From a checkpoint of a small transformer trained on Wikipedia.
Size: 15 layers, width 64, 2 heads of 32, MLP 192 SwiGLU, vocabulary 4096.
Architecture: RMSNorm after each block, rotary positions, no biases in attention or MLP, untied embeddings, normalized queries and keys.
Each number is 128 + 32 x the weight over its row's rms, rounded and kept within 0 to 255. Layers, rows and columns count from 0. The size above them is the row's rms in percent of the matrix's.

# layer 8 MLP down, 64x192, rms 0.153, rows 0-63, columns 96-191
size [103  98  97  95 109  94  96 103  98  99  99  98  94 109  97 100 101 103 100  99 100 100 105 100  96 100  98 100  99 151  97  95  99 100  94 101 102  96 105  96 109  91  99 106 101  99  98  89  98 100 104 103  92 100  84  99 104 100  92 103  98  93  93 100]
[[120  70 126 152 107 128 129 154 154  98 116 128  79 178  97  95  81 118 160 113 146  95 132 115 155 124 119 189 166 166 112 171 113 139 124 167 210 166 138 155 123  88 124  57 149 119 112 149 132 140  88 121  68 103  70 189  81  96 132 101 105 198 117 158  90  78 183 128 156 123 156 141 167 183  95  98 146 174 102 142 135 119 149 124  97 155 100 150 125 141 117 125  90 126 150 102]
 [128 117 154 168 173  86  96  94  98 102 104 143 138 141  95 113 120 142 122 129 119 136 141 193 152 109 144 148 103 162 112 155 145  90 147 148 128 112 143 134 182 126 110  86 182  75 176  98 157 192 131 147 144 140 140 121  93 153 143 145  96 178 126 127 112 193  78 107 172 129 162 145 209 165 108 106  81 175 140 148 126 164 177 159 130 112 164 163 121  59 100 163 132  90 137 122]
 [162 158 167 155 176 131 142 183 105 121 128  80 169 125  94 156  58 119 216 112 140 148  86 151 125 164 135 101  99 158  93 132 188 131 110  72  88  83 186 101 159 173 117 127  86 124 135 112 142 184  93 164 179 135 106 146 166 156 130 107 118 151 124 144 144 172 114  99  92  69 165 124  56 172 133 100 156 151 129 116 128 103  96 140  93 164 162 122 131  97 154 126 104 135 103 133]
 [137 123 179 123 153 162  67 126 229 188 142 130 128  90 158 146  64  81 152 145 141 141 133  80 128 161 106 155 109 126 147 105 106 174 170 120 137 127 110 112  34 115 174  90 114  94  96 124 101  70 118 175  87 122 116 180 185  78 214 159 152 144 106 114  84  89 123 154 109 134 162 122 137  69  99 114 106 149 170 112 145 113  97 109 110 137 127 118 214 142 162 109 126 169 129 137]
 [169 148 128 156  97 117  81 145 144 153 101 117  97 137 235 140 112  87  83 219  28  82 174 143 129 134 100 189 124 129 156 153  97 105 138 105 134 187 100 121 170 147 143 146 141 134 123 150 131 146 109 188 143 146 161 135 128  65 119 122 120  92 131 114 165  72 149 169 170  71 149 142 120 149  50 140 102 186  97 140 139 100 150 147 152 100  98 138 102 144 170  99 143 131 109 104]
 [ 90 105 141 148  97  98 127 166 110 149 137 136 140 167 161 115 125 110 158  81 165 152 150 153 135 177  90 150 108 140 124 109 164 167  81 112 212  73 115 103 184 138 139 159  95 133 101 134 224 111 140 140 122  91 119  95 215 166 135  69  94 108 141 126 156 101 150 125 115 141  85 138 135 157 191  99  90 108 116 111 130 132  90  90 125 112 175  78 154 168 111 169 136 104 115  62]
 [106  85 181 142 189 148 146 137 162 129 134 104 156 121 125 159 137 185  98  95 138 151 103 150 110  96 137 176 227 116 121 130 141  65 112 158  44 128  94 102 105 167 124 152 116 199  79  91 130 114 130 134 106 125 101 117 133 109  81 138 105 142 107 123 154 111 102  80 158  85  92 111 108 124 114 163 130  60 135 125 127 136 115 176 188 135 121 153  75  89 149  73 106 175  72 235]
 [126 166 181 171 147 122 152 199  97 125  98 107 155 118  84 134  89 142 130 123 176  70 149 127 179 163  86 120 118 180 173 154 154 109 196 100  79 146 130 206 114  90 147 120 126 114 147 180  93  99 124 160 148 145 139 105 155 118 113 100 104  87 174 188 141 128 117 136 140  65 116 120 132 134 121 172 119 115 144 165 173  92 100 136 120 122 134 160 228 105 108  84 142 113 145 136]
 [120  63 142  76 133  81 121 104 108 184 105 204  96  99 137 145 139 130 122 135 102 143 124 112 116 142 152 101 114 102 145 144 150 109 221 147 169 170  87 149 111 175 116 119 122 146 132 154  91 157 117  90 161 151 142 149 167 125  99 147 111 174 183 133 134  93 105 136 142 158 131 175 106 170 116 100 141 153 116 104 168 183 126 158 118 166 104  78 149 177 189 175 145  67 138 144]
 [ 93  79  59 139 148 162  96 113 101 107 100 114  70 151 135 116  97 127 154 122  85 116 119 125 133  66 153 108 130 134  71  96 166 139  95 133 155 143 204 151 150 124  90 104 109 155  69  90 128 193  83 102  93  76 132 127 127 137 179 133  96 221  99 112 119 155 125 116  68 197 107 127 166 164 115  87 110 141 105 129 116 185 158 140  87 149 112 117 111 160 134 105  69 127 123 117]
 [175 101 178 129 137  80 124  99  93 161 114 169 117 143 131 115 226  90 133  46 160 155 129 112 140 165 171 117  40 183 122 108 118 125 155  90 116 152 101  96 103 134 175 118 171 134 114 137 114 121 122 107 168 127 117 119 106  87 111 124 183 121  96 138 121 140  83  91 121 121 103 139 147  94 130 158 163  52 146 157 132 162 150 122 124 155  85 133 123 138 106 153 161 137 150 183]
 [179  70 121  92 134 145 149  72 107 134 107  85 178 127 100  70 171 138 129  79 130 133  99 174 130 161 131 125  73 178  84 108 148 128 135 103  69 138  93  97 128 124 169 184 140 175 153 165 109 203 165 217 162 154  68 105  89 131 128 124  95 167 176 145 124 125 126  99 129 112  87 135 117 108 153 124 126 131 143  95 154  87 162 156 100 148 135 115 115 105 132  78 104 124 109 120]
 [133  40 128 146 101  73 124 157  95 143 131 158  91 131 102 165 109 102 138 106 139  90 146 136 108 128  97 113 124 103 204 140 150 113 158 106  92 133 137  76 136  81 116 168 192 109  89 122 148 164  50 137 165 104 105 127 105 126 148 104  96 162  94 160 140 135 105  93 108 122 109  78 103 125  87  95  64 159 118 140 110  99  87 160 124 199 169 101 195 104  74 162 142 149 123 145]
 [109 164 135 112 147 169 101 162  62 107 149 135  92 160  99 118 126 140 157 101 129 151 172 166 162 154 159  98  97 177 170 156 108  97 103 114 189 147 151  85 123 157  89  97 173 106  91 130  81 129 122 104 110 162 157 122 160 127 124  37 146  88 126 155 104 130 126 157 133 160 134 170 106 180 138 118 135 139 172  64 104 102 128 107 148 135 144 123 153 161  79 131 144 106 150  81]
 [144 125 156 193  47  37 101 154 166 113 148 143  81 141 150 162 150  61 112 134 161  88 121 105 109 105 127 104 136  98 196 115 175 191  91 100 104 146  68 138 128 117  99  99 139 179 118 151 140  79 116 141 129 138 137 160 147 165 144 119 112  56 100 172 163 132 121 102 161  90 118  59 157 173  52 160 145 105 194 131 167 126 127 108 121 127 206 149 124 140 136 135 175  60 136 174]
 [165  98  91 169 160  79 121 176 138 148 103 172 163 139 134 171 109 134  81 154  85 147 170 137 131 110 163 168 126 121 131 157 129 102  77  83 146 143 115 120 203  92 105  73 176 171 112 158 147  61 129 128 131 122 136  54 173 168  87 103 189 167 125  70 169 139  97  94 113  58  86 164  73  99  85 156  79 177 110 197 105  95 121  90 160  81 128 137 176  71 140 115 145 124 131 133]
 [165 140 135 142 150  95 140 144 123 120 169  75 177 111 132  72 131 160  98 135 140 151 167 140 129 115 122 129 139 112  85  68 145 155 139 109 147 119 138 136 119 104 127 152 142 166  96  73 115  88  62 134 144 105 159  91 154 126 115  84 135 152 119 101 140 135 123 134 135 105 105 166 124 138 148 206 123  80  94 126 208  93 120 144 142 126 104 168 100  92 110  96 164 127 136  96]
 [104 113 194 163 120 109 116 128 130 170 132 122 116 119 156 139 185 153 139  98 166 102 150 147 122  75 147 108 103  68 122 157 130 125 123 128 152 125 148 173 124  84 195 109 134 154 127 131 110 111  63 159 104 137 181 189 158 155  52  74  97 160 103  67 135 166 198 138 158 166 124 104  82 180 155 144  79  96 176 140  70 120  92 114 129  51 161 133 105 157 118 130 123  91 103 129]
 [142  78 146 159  97 108 153 142 189 108 175 110 162 136 139 113 184 161 134 192 136 106 177  90 122 107 127 180  75 144 154  91 125 122 100 135 112 175 115  93 170 150  49 111 112 167 114 156 119 121  85 127 174 139 139  83 112 122  77 140  70 121 132 135 140 140  66 185 224  87 125 148 153 109  56 185 117 148 110 136  74 123 142 122 169 102 144 136 103  96 197  75 128 135 130 123]
 [137 176 125 183 168 159 133  80 180 129 143  99 108 105  98 152 128 129 113 115 144 111 176  88 121 136 116 143 121 100 111 115 139 126 153 102  99  90  85 236 101 127 121  99 113 115 148  90 127 100 129  63  76  97 163 129 159 141 170  73 165 137 136 107 145 149 155 173 164 161 159 130 196 176 122 161 164 131  96 128  96 111 100 166 168 123 183  81 137  89  81 102  69 160 142  87]
 [190 136 112 167 223  94 159 154 158  82 128 144 145 103 148  98 109 109  87  94 140 127 181 174 113  82  90 114 160 186 109 161 105 152 129 124 127 150 142 134 145 155 156  54 136  66 106 189 157 139 138 124  78 161 145 103 105 115 162 175 111 181  81 160 181  86 121 121 140  95 151 158 187 163 120 123 200 117 133  92 137 127 156 139 161 122 120  98 187 104 128 102 146 117 101  74]
 [135 133 163 182 143 204 163 139 146 124 170 144 161 122 174 122 128 111 141  90 147  80  85 140  66 167 149 181 119 102 130 164 123 160  94 101 133 108  96 108 139 160  74 187 105  83 109 145 183 128 154 103 118 135 127 100 168 134  59 174  83 143  91 127 115  81 123 116 124 132  85 152  52 163 151 149 140  83 147  92 164 170 155 148 164 130 162 126 171  62 113 168 178  98 140 156]
 [186 210 120 155 187 179 174 160 168 143 120 132 124  93 105 121 145 100 109 157 123 134 108  99 121 150 157 108 108 110 131 141 137  81  81 109 136  86 156 165  40 120 116 118 110 136 143 105 158 155 207 124 113 109 128 133  82 174 126 142 178 116 133 104 161 127  94 127 103 118 156 221 106  91 125 110 122  91 111 122 147 160 117 123 166 174 151 109 157 136 155 125  39 122  92 140]
 [ 84 112 171 109 131 149 108 143 121 104 142 116 125 159 124 123  75 226  99 118  59 125  44 123 116 135 131 128 102 122 109 106 130 159 141 105 109 150 124 170 120  92 153 167 121  61 146 181 183 151  93 164 141 125  71 125  87 115 136 119 127 113 158 139  80 132 130 112 151 110 124 128  67 128 130  94 132  96 157 141 103 110 137 129 104 132  93 124 121 149 168 177 166 142 129 116]
 [119 123 147 109 122 141 148 122 155 118 131 127 125  92 102  89 132 139  87 103 119 115 157 125 108 172 117 102 100 182 144 190 166  97 143 143 174 225 160 125  99 131 133  89  62 110 143 124  55 151 153 176  86 109  75  68 137  71 150 121  79 103 185 122  73 150 128 131  91 162 184 170 157 110 157 134 169 156 117 166 101  87 144 159 100 119 152  97 128 149 103  69 176 153 154 174]
 [145 139  77 123 203 176 131 174  51 100  84 142 158  74 124 129 110 101 142 135  91 123  86 104  72  98  99 186 128 155 128 116 102  89 127 134 136 158  90 106 187 141 147 107  83 141 157 115 180 149 125 151 117 133 138  56 127 117 170 198 110 110 117 150 118 135 140 163 173  88 106 146 134 127 164 152 106 180 135 121 150  66 220 140 108 153 167 145 136 141 132  92 171 147 135  78]
 [136 137 185 109 190 130 108 113 151 112  50  34 139  69 116 100 160 124 123 127 112 151 131 110 149 158 124  86 111 118 162 134 135 138 162 108 151 107 101 152 168 112 142 107 109 116 103  73 157 106 178 114 100 154 162 125 171 122 145 153 136  74 125 174 103 110 209 168  87 169 162  93 131 127 156 105  69 112 142  67 163 162 142 139 161  92 121 112 142 110 109 125  93 126 140  68]
 [ 85 148 155 141 137  97 165 170 166 166 160 151 176  89 150 144 142 126 116 153 130 120 143 127 173  51 163  74  84  90 128 117 160 133 154  96 104  93 112 155  69 149 146 131 133 117 167 127 179 111  50 127 122 170 159 144 181 161  80  75 141 116 124 121 159 126 139 185 176 125 186 109  43 148 101 126 110 145 131 109 168  93 117 125 134  82 138 156 112  83 166  61 107 143 107 120]
 [159 142 112 113 144 119  75  37  93  87  70 108 161 151 111 116 131 130 163 144 137 155 114 153 162 181 101 149  79 164 184  72 141 123  95 151  98 107 142  90 168 170  98 133 134 145 152 130 196 147 154  97 167  80  66 148 136 140 137 143 144  55 101 145 146 122  82 112 143 103 142 147  85 104 139 116 149 110 103 128 110  99 130  97 162 147 114 174 140 135 136 107 156 117  90  44]
 [128 133  81 148 105 168 126 155 141 116 104 140 145 142 133 141 101 139 137 126  94 113 137 101 130 129 145 104 141 161  86 195 161 144 149 122 127 120 105  97  69  84 143 134 139 132 210 145 146 127 134 151 187 135 108 134 120 111 156 116 133 143 110 138 131 136 128 102  90  95  93 149 192 118 131 106 149 140 133 129 111 141 138 115  88 193 132  31  84 100 119 119  90 129  65 161]
 [153 127  40 144 107 154  84  91 122 121 101 144 123 138 100  98 134 159 124 115 109 206 130 119  64 103  94 176  80 131 147 135 125 128 128 120 109 141 156 139  81 113 155 121 150 159 153  97 132 124 111 110  98 131 117 129 125 113 106 145 166 180 151 175 130 166  77  57 162 103 133 173 153  51 144  82 103 133  90 100 168 105  62  92 123 166  95 142 128 107 127  95 158 140 101 142]
 [118 160 127 146 105 141  69 176  98 156  90  71 108 155 147 119 113 150 187  94  76  58  97  93 125 116 172  48 102 125 153 125 156  88 141 154 131 135 142 119 116  81 124  52 156 116  83 133 114 154  92 147 130 194 120 159 157 146 167 120 129 148 135 126 119 106 143 137  97 130  93  62 116 110 107  91 117 143 127  94 114 109 156  73 197 158 107 127 208 137  72 124 122  68 105 112]
 [ 88  94  89  84  99 137 134 122 108 135 140 128  79  83 163 127 145 134 100 232 113 177 167 204 163 143  89 169 140 153 163 146 120 164 120 128 137 127 160 146 147 186  93 182 119 102  97 192 105  91 167 112  73 146 109 148 144 105  96 166  90 110 166 133 112 132 115 173 114  59 109 150 204 118 140  80  92  97  75 145 136 111 184  85 187 139 127 108 154 169 130 179 131 158  89 128]
 [ 88  88 114 127  98 115 111 132  73 121 154 166  64 148 105 117 140 103 190 160 125 125 108  95 122  96 120 107 197 151 141  28 148  86 126 153 129 131 117 124 146 193 104 136 180 119 137  44 130 173  94 164 115  81 122 161 112  62 168 159  82 127 126 117 141 127  87 180 126 134  87 169 143 107  94 110 155  83 159 117 112 126 136 106  74 165 189 107 119 175  89  90 113  48 132 146]
 [176 130  89  86 149 149 128  93 114  98 107 104 172  76 121 115 146 192 158 150 203 121 176 104 203 183 118  98 146 126  99 143 107  81 175 134 146  98 128 110  98 145 218  92 179 164 134 151 169 195  65 193 119 139 151 128 122 138 153 146 145 121  80 174 118 111  93  88 117 126 122  88  60 147 190 147 131 164 141  94 140  87 172 131 110 113 116 138 102 108 133  89 140  90 121 139]
 [147 187 188 152 172 130 169 117  91 102 164  80 130 135 107  98 173 162  81  80 147 112 122  98 159 165 140  88 164 137 149 159 149 133 162 103 159 138 171 131 127 156  82  95  59 177 117 127 124 153 109 149 124 184 133 158  94  67 117 164 128  79 170 164 226 159 128 152 162 165  71 127 113 103 131  72 106  79 125  76 108  67 137 100 129  98 177 135  82 112 123  69 131 142  82  97]
 [166 187 154 139 169 104 103 126 120 149 139 166 104  96 139  59 160 123 155 130 165  62 179  99 116 103 130 158 105 143 113 179 137  82 169 140 159  98 144 158  94  54 140  86 150  94 116  44 154 108 100 115 163 145 177 123 159 104 138 144 126 157  85 118 149 134 137 144 119 123 121 152  68 116 138 105 116  88 114 151 152 139 125 123 209  92  66 149 122  89 179 120  84 126 119  94]
 [114 127 126 125 140 101 147 132 136 201 182 144 127 158 108 106 120 132 124 120 162 110  54  91 103 134 122 117 125 144 130 141  82 116  86 144 125 118 128 110 144  87 132 120 134 136 144 130 122  82 104 125 109 194 124 114 129 114 205  85 123 115 165 144 175   1 147  95  99 118 146 114 144 109 140 105 165 107 124 126 128 127 136  82 202  57 148  46 137 148 145 126  61 189 147  95]
 [145 173  85 124 152 116 149  96  93  88  90 181 135 129  44  72 133 181 187 136  79  88 147 179 155 138 143 130 101 131 105 171 184 100 234 155 116  48 153 113 136  91 121 125 130 161 123 165 177 135 102 118 132 115 134 116  79 101 138 144 154 149 194 117 174  98 115 166 164 113 171 102  45 137 167  59 139 142 143  89 160 130  92 115 179 122 134 126  93 133 119 111 140 106 106 118]
 [141 148 155 108 156  85  95 118 162 147 170 145  98 155 163 133 173  84 125  95 150 111  73 184 122 135 113 148 129 149 225 171  84 141 115  93 172 173 134 119 126 136 160 159 175 146 100 144 189 165 193  85 167 119 122 131 192 144  89 153 198  92 103  88 159 102 136 139 138 141 143 176 135 152 120  51 151  89 100 152 110  78 149  70 102 120 206  97 126 105 144  99  85 140 123 131]
 [136  92 133 136  88  81 182 109 144 140 136  88 141 143 124 105 146 100 128 150 134 107 195  66  84 124 145 164 111 145  98 103 124  88 135 165  76 114 114 129 118 143 142 128 144 101  70 109 164 111 151 156  93 106 159 131 147 150 107 165 106 128 137 128 154 132 131 161  87 137 174 171 125 110 126 136 138 108  95 171 109 187 198 140  82 147  53 160 131 109 160 108 103  83 164 150]
 [162 127 150  79 152  82 124 192 127 113  73 128 142 110 115 113 169 123 116  91 145 137 144 101 156 184  68 116  99 140 151 154 144 189 128 128 180 129 174 155 145 132 125 128 163 161  89 181 148 159 112  74 129 133 156 137  73 184 160 126  87 157 136 145 118 191 201  93 156 189  76 132 119 150 133 190  58  66 120  75  94 135 139 122 104 126 179  97 158  80 122 151  70 110 143 178]
 [172 131 146 115 123 107 155 147 113 140 132 129 135 171 123 116 103 153 151  83  50 123 161 149  99  79 115  92 140 134  59 157 150  61 114  99  86 136 118 131 159 169 149  86 153 162 138 146 101 139 123 134 166 109 107  82 112 163 135 128 107 122 197 122 104 143  96  99 124 196 179 116 137 170 129 140 122  89 122 105 111 149 104 110 177 139 140 122 120 123 141 155 144 140 135 156]
 [110  96 137 151  77  82 131  96 188  61 116 161 166  92  97 187 171 140 126 151 155 122 105 148 114  60 170 141 123  63  85  98 172 142 149  91  83 120 111 124 103 143  47 136 120  69 196 102 150 159 157 107 117  94 128 133 159 136  84 155 177 124 155 149 157 118  73 144  62 154 111 162 127 155 135 112 158 136 132  77 174 122 121 147  82  93 155 125  96  79 125 140  64 130  88 157]
 [129 164 122 176 118  99 114  67 158 112 114  37 112 147 120 170 166 118  99  98 142 119 169 145  94 134  86 120 121 147 112  93  92 115  79 160 115  68 112 160 129 125 125  61 133 156  70 131 119  69 136 106 123 135 101 165 100 125  90 112 148 157 138 130 180 151 149 162 122 137 123 135 118 146 130 218 133  88 145 118 135 198 156 144 138 131 118 114 138 162  92 155 141 160 104 134]
 [163 152 173 142 137 143  87 164 151  83  62 115  87  74 168 110  90 171  69 122 117 130 142 143 191 121 119  91  91 135 170 128 160 201 132 178 189  65 164 115 103 104 123 125 137 140 101 151 109 175 173 143 185 154 105 134 193 114 148 126 125  73 162  81 137 139 136 118 165 143  54 101 104 110 133 128 106  97 151 186  72 139 103 112  57 168 117 149 122 146 210  91 121  87 110 122]
 [135  91 172 100 154 141 165  82 123 120 155 127 104 160 110 183 122 115  95 128 164 132 109 149  78 204 118 101 164 204 193 124 123 155  82 155 103 140 145 138 153 112 120 197 155 143 146 159 148 115 102 118 130 112 101 115  97 121  81 123 167 181 165 141 112 121  65 144 103 146 136 117 101 133 110 140 159 152 135 171 154  73 124 102 109  82 137 136 138  72  90  75  86 173 166 128]
 [178 130 138 146 107 102 136 152 165 168 154 143 168  83 128 152 171 118 138 150  88 100 158 110 190 162 167 116  84 102 112 130 181  65  89  94  78 110 110 147 159 141 123 156 127 111 143 146 109 113 114  95 159 171 181 112 152  95  87 132 170 162  63  96 183 114 124 129 117 113 106 152 172 184 106 147 167 108 169 176  93  93 112 129 214 132 147 100  98  90 114  68 156  51 115 142]
 [163 118 102  99  89 114 148 151 100 158  69 149  72  73 178 117  92  73 105 127 131 138 166  97 164 161 172 128  76 126 121 165 118 163 163  93  60 132  77 151  70 101 100 105 191 165 129 108 150 108 159 117 139 105 106 104 102 105  58 104 117 123 175 170 126 129 163 139 149 120 122 158 190 159 136 134 161 126 129 114 109 134 124 147 141  87  96 146  81  97 146  85 103 123 112 120]
 [153  32 129 139  61 124  84 151 142 146  93 150 155  70 159 144 164 120  82 137 120 113 105 156 121 171  94 146 164  90 156 123 130 143  78 104  97  83 152 134 111  88 178  97  93 165 129 199 108 127 154  76 104 107 117 103 180 143 123 118 122 169 107 150 146  72  92 152 117  91 173 144 162  99 100 181 143 173  97 168 154 153 102 111  96 102 147 129 115  77 152 160 154 153 142 195]
 [124  98  90  78 180 156 117 103 130 108 195 136 153 119 109  75 101 152  86 106 112 117 130 134  78 105 101 136 186 122 140  99 124 109 144  97 126  77 156 125 118 106 107 141  47 122  74 150 159 142 103 131 124 167 166  87 105 107 153  85 174 181 115 143 155 119 132 191 122 101 159 141  73 126 144  91 122 121  92 193 101 178 172 104 152 111 130 110 105 125  91 134 222 126 138 132]
 [143 129 136 173  75 120 129 116 166 142 114 132  58 139  97 127 141 139 169  97 128 158 147 173 172 148 138 151  79  92 122 118 151 106 148 147 131  81  98 122  97 147  91 147 111 164 120  81 113 120  59  86 147 185 140 109 114 115 113 117 143  91 151 114 140 140 174 145 110 169  73  73 134 165 106 136 104 123 139 152 144 115 102  78 128 146 120  80 121 131  92 112 113 121  92 137]
 [ 98 196 169 107  70 106 122 160 112 127 136 122 120 146  90 143 136 133 112  21 197 120  90 101 139 160  81 151 120  62 140  72 151 108 130 106  82 151 109  54 101 158 160 189 197 102 109 104 111 155 139 107 131 150 147 117 110  95 128  73  97 148 118 109  96 152 148 145 109 145 120 149 123 164 150  88 119 130 135  64 116 115 127 152 108 175 192 196  86  93 133 151 129 121  89 104]
 [138 106 179 134 159 151 108  79 133 100  76 107  90 185 137 106 123 134  95  92  96 144 119 108 123 193  83  80 109 183  49 140  65 143 114 152 147 140 119  46  77 109 160 167 112 139  81 125 118  85 122 178 152 133 104  91  84 144 121 147  56 144 111  70 160  99  97 131  98 143 159 138 161 101 135  90 125  75 122 141 144 156 133 146 126 182 125 164 140  81 163 185 110 103 144 143]
 [ 86 138 127  66 156  89 106 127  93  69 119  96 129 132 123 149  82 163 163 118 129 153 126 144 143 169 119 149 158 139 112 133  98  69  63 155  75 154  36 111 138 164 115 126 116  92 168 137 152 149 154 185 123  90 105 166 127 150 125 119 126 158  98 117 114 207 101 110 137 116  70 149 157 116 134  98 111 120 127 126 184 137 144 167 136 136  82 160 183 108 127 118 137 126 136 144]
 [147  93  98 103  77 140 100  84  95 132 161 143 143 134 162 113 153 218 133 135 101 132  84 125 135  72 114 100 130 177 132 127 115 144 107 140 159 111 159 100 161 134 165  90 140 161 138 157 156 136 153 103 127  96 123 163 112 125 119 141 125 178 165  98 142  87 188 145 138 125 177 119 132 165 114  86 130  77 129 125 125  88 130 132 164 161  82 170  81 100 166 105 122 155 187 139]
 [127  99 113 143 100 107  88 158  85  84 137  99 140 140 127 113 140 112 163 117 158 108 105 119  83 102 156 204  77  88 125  76 159 142 121 137 173  42 134 156  78 131 123 121 155 156 170 110 161 119 114 117 205  98 163 148 191 157  76 107 135  94 115 157 134 116 145 124 143  80 136 169 184 123 119 116 141 157 144  75 128 143 164 132 158 142 189 136  99 147 161 109 143  90 110 144]
 [ 70 113 164 159  99 137 125  93 169 114 143  93  98 146  77 180 106 148  98  91 137 110 172 170 111 122 121 127 139 131 151  82 108 135 157 187 141  83 180  90 105 139 122 114 143 124 101 120 171 155 168 115  81 123 102 153 140 103 148 101 167 152 112 106 134  90 156 134 132 185 189 113 182 131 148  98 160 110  87 116 119 118 114  83 114  95  79 153 163 127  84 116 102 119 135 184]
 [158 158 100 175 103 125 141 122 139  79  82  98 189 159 113 150  54 136 127 162 111 146  77 110  68 122 152 105 190 118 138  94 143 118 130 106 131 113 138 118 173 133 142 121 117 153 166 128 116 175  81  70 106  98 135  90 149  84 176 120  86 108 113 122 109 154 113 147 105  95 120 112 116 128 162 144 116 125  66  97 138 132 135 167 106  63 159 170  95  97  96 168  76  94 144 157]
 [112 127 106 115 123 124 128  77 125  77 111 119 190 122  92 137 132 149 109 112 146 145 168 102 140 177 147 125 142 122 144 127 127 114 150 205 102 122 132 102 134 131 132  81 151 190 139 105 113 156 154 165 128 127 164 154 147  86 151 183 145 165  68  96  89 165 118 162  63 127 179 170 130 110 112 118 134  97 121 134 168 107 105 150 192 137  87 131 139  96  64  72 229 129 130 114]
 [158 180 135 150  73  73 198 139 131 142 175 120 101 174  53 114 127  53 111 142 123 119  95  97  84  81 126  99 105 182 147  98 151 181 167 159 119 127 111 134 101 155 159 106 162 107 120  98 165 150  88  72 126  89 150 163 100 188 158 152 156 100 177 122 145 132  79 123  93 175 197  82  97 129 106  81 181 157  98 126 108 148 190 205 114 126 134  91 124 147 126 131 122 137 125 118]
 [101 159 133 146 121 169 192 140 104  80 163 121 221  85 145 127 114 113 123  68 115 139 130  84 124 148 144 123 135 147 127 175  87 145 112 162 135 157 141  93 131 159 163 217  95 128 142 152 131 141 168 121 156 159 141  80 157  89 146 210 129 154 135 119 126 156 127  88 124  83 178 144 112 128 151  90 155 166 199 146  83 117 132  44 181 144 163 141 185 136 165 137 134 149 118 118]
 [ 94 158 111 177 143 153  61 142  96 122  58 136 112 128 162 124 133 136 141 129 165 138 166 137 135 122 112 102 141  92 174 137 141 111 189 133 132 161  94 140 114 134 163 133 183  80 134 129  84 185 204  70 158 143 100 122 182  79 145  83 165 134 156 104 179 101  96 129 162 137 128 116  76 151  97  98 141 155 192 123  46 148 109 161 178 136 164 179 157 131 108 127 169 128 119 136]
 [152 163 158 132 107 120 167  99 134 130 185 122 108 122 125  84 182 140 191 141 148  86 111 149 131 119  96  89 157 160 128 182 181 149 153 151 163 150  96 148 154 221 126 121 108 140 108 145 146 117 155 136 162 130  94 126 141 112 170 134 117 152 128 135 147 125 120  98  71 132 158 115 110 155 150 116 193 134  85 168 132 126 161 127  91 157  11 132 131 122  93 116 161 126 117 133]]